config = dict(
    n_kv_head=2,
    norm_eps=1e-05,
    positions='rope',
    qk_norm=False,
    attn_scale=0.125,
    init='normal',
    init_std_o=0.0668,
    schedule='wsd',
    batch_tokens=16384,
    seq_len=768,
    dataset='wikipedia_en',
)
Each number is 128 + 24 x the weight over its row's rms, rounded and kept within 0 to 255. Layers, rows and columns count from 0. Numbers have three digits each. The size before them is the row's rms in percent of the matrix's.

# layer 5 MLP down (transposed), 384x96, rms 0.0769, rows 327-341, columns 0-95
117:111105085107077104118097106135132153128120124099127111139158175136103098129138162177137091156150125130112148161145067101153118117125150137185095105143097141138136181149084128094134140117132120128104136119153149119151128136137117100149175135105151092150157112134148149129133150138097102142
102:167104139135099102176152140144126144117091130135147148146105113180112129146085124111094103144094112124150132097108125121120117142118124107184076139149144104121133162137109086106103076155142108110155118154153118137069159169108133122126139148133134110167125153123094135120131160160157126143
112:114110178122109090143115150123146152163143136120111149157145115125134136090097101136188111119114114132115139081172120119150109101091177134095103127106093125150108131096156119137116124177095090134126132153163148147080135108176173113159129130094114131104109143124147110130118115100140137137
091:114139131117158157101115109153151122099129169104144132115116160120096113170140130139106128117132118093074111124127173120120091082141102112154127135158113121115140162157134115130138153115136133157139132111152137132151117102143162102117142147214112152109123111127121102217111115121149106110
096:135158124127148149101137148120096129156116127122120125091127089143122084182125130120129108102087074140168128085091152144143100164113137123150141160160131129120153099176151100147150158125107149099083145134095158157133129147151096142125114168115143092101123172133103123135130132098137148159
086:155101133149131139129089123102103116097075095120120103132150144123101139113168143170151141148153121123108129126132126125168125126100163139121139097118168117127070161107112124121124095168134093149141155134130112088075086173108125143159099133134135099124150111115102082132077133100108131139
091:116131098139140158121176103107115097109151143127095128165172142136147111148145149138149160111162106114110077126113128122123166142111155116166162137183102123123133178099152125132140138143122105105085093095133140123167137133109168111120135118113105116159133112140129126093067152122155174113
107:138145174164146091150132141119133134104120152117163140077107109123133081100155103103118107110085146117145154118162143141100088151124118140167154126080143114132159124139135125136154126150091113167161120133165127135076083145120135141089145132153129169143105139149109132174125094150127116156
103:138138109190127129134093122125115125161114169124140131135139111149132163134131158118087136105093109114166167121137111127129166128105098092128100149159091111128170136144118145107063126117133131126107152133106104173134124118074150206119147161132147122134118127119147117087117145095152126140
113:128136121124113141145123153076111111102105141111162123077096111138157114129074103125147116121120112108139140132128101118132116131139156106160146141095145117173148169165145159128147148125124127147165160174165119162165128077119145103102130183151118137103117125099157150130089104094117092113
092:118141128138098130151083110107120119112106113114130116130136147128168152109152118135152143175069153100098099137087149163143132131114090119167122121153122109149143132125112186090139126096109125129138129130123124107142145115149131104129133136108178062162114093133106154156093121083109113077
095:126125119136146143145113140117139084108148140180195073140109134132099106172100112103114138129162178130149137110138097115124097129117095130154147114114116106108118151150177115111111150131119117108134116125156118132139144104129087172087099153105119158108141142139093121129191168107130139145
093:143068129123134097109096141118126148148169163152126153125151152098121187163137133097143117151164113119122131159115140111108119096140161126118150128097171106115105104108138118141127125131156128116116145140092162121149081146135144147107101108116143127108197122117084080160113133140173112110
103:139116114149121136136103130091117110115136176133143138151143128128146148125139118126098126114123115137116129154101137150152122135148112159167142174172158105160143104100112076131153128147088118123147114145127144109072102199129110153127152153095143111107123120156124170109135096086171174168
085:109140173092130167115164137121122127139108155141105125095142174150196132130151169135143099128098115140131112119140108110133125100080119146092153124135151099135100103140120129135143140117100199106089114134136120121118147136110163125144138110112142170097112171106133080156099115157096118138
# layer 5 MLP up, 384x96, rms 0.0765, rows 328-341, columns 0-95
099:139133177146146164125094123155083156110122104109167168134085093134126133132116107128077129110099127070131186099126137158148130107128114123138161164121122120120105144137114075155141108100130092121133134095159138117144138150125122116091145099072086114154112130116132141150140092135136140144
112:123105108173141101081126160132166152109111139170138072150088103146115143116143088101143144173093126115139145122125115153112116099113102105131118148143131145129115098146090113188146152155114126158084157134151112149139125137121092116133143150114150123129119122145124112144170143081137182154
102:126166133164184127105149143112132068111147131105144146111105105142146172117131092084106088160136170142122137151095144131105148108086115152142126159148133128124157143112120134118134096134109092156130123123149124137113152100081134108154144117177086112082116116114120177109152151097116119133
092:096119111144138175140156109136093144145131139132154149100118106080143104129118116115126156181087119151166154106107129134132135105170138115141125104144121062137188141151147137152127143144057137167070145137115119153085142121114115124111133115111116118143105121114140123129151104140142170144
082:123143101126160163090130126100130139112103116109121160072140099177108098101119108151066116138151132134152127104109134170129100114112171167117090137137132151120110150125166104136133129182101176115087144082125122160113166128106146119124150111158153094128152122110146145136131144144126124146
080:150136138153120129126081165163126119151112130178147133097072153121099145110141164134115108102130112115153170139117106088133123104164169137141120123113137103120114099157134132137123132106134126094179118118180141118116092152107142159103155146115081114098119138143141100149167080141121118083
074:161153162189170110107131144115147141113131143146134156100139095108121094120158122108089143145121132119151139121139152140112092116123104142159152088077159148144130116124092104124121122142103136167151142116158115145111105124152140158102193134123090107108109147156082122193113121141134137147
114:117128149160126170138155168160122088121161172103105139137098135167150119132172133125133123103105154095111165139127099123124106094128088111112181164126131128109128136107131101167141135105118074127115090086129142103103131139123131126081113154106167087153110145103126137155138102101152147130
105:142167124137117121140143112139134138126106144118143099087114071115210126122135153077136132111097165141149114103152128155146102108112124140169096086133121123171177088156127125135162143154113149138114141129131137121107105125144133158120134173140168146158106093120087148134154111092130123130
099:094124123109150149143130155109150099161149106118110136121102168117162148113193116103070086133127156116149149091155137148133127095147075099127165119145120112102144146137162125134125125137128144118137117102161173132113156128117151090120156154101100168127120124166145095153148118104149160094
094:101107144159159142129117118112116145137146115154129106115092128130111147159160134130122089115131138128076139108144102134139125108089118094145152078108134101149112148107173114146126132129132079152095080082141125129136125158152180102160171162114133155110118151174118137145150145088141166160
091:119140129129125074146127102174073154104137145157115145107126099155137110132178120123134118116090144135159137106161150119170122074140135107113124118127156080137123154137131079135089113139107163165096109106127138137084124096099130119109132130119199125119114111122087123147115109135150134149
119:091112123147107140097121123128095098174102125154130122147118102134131121145133087118133110146123150121128174141139168117130130137168136121154154064095119132141159161143138119115098137142099133170078105111145119130108147127125132135108145185130101151171117092118127175103155096087159145172
102:098139158137192135124127136096108106129118162097154132122106118108134112086128136143084115157102113127082134085118089129105089139133140132147131096132130162169131125185162119117192139098138117145099155080129136092140156126127144137127153138112111142117111153122154170140104102119092136119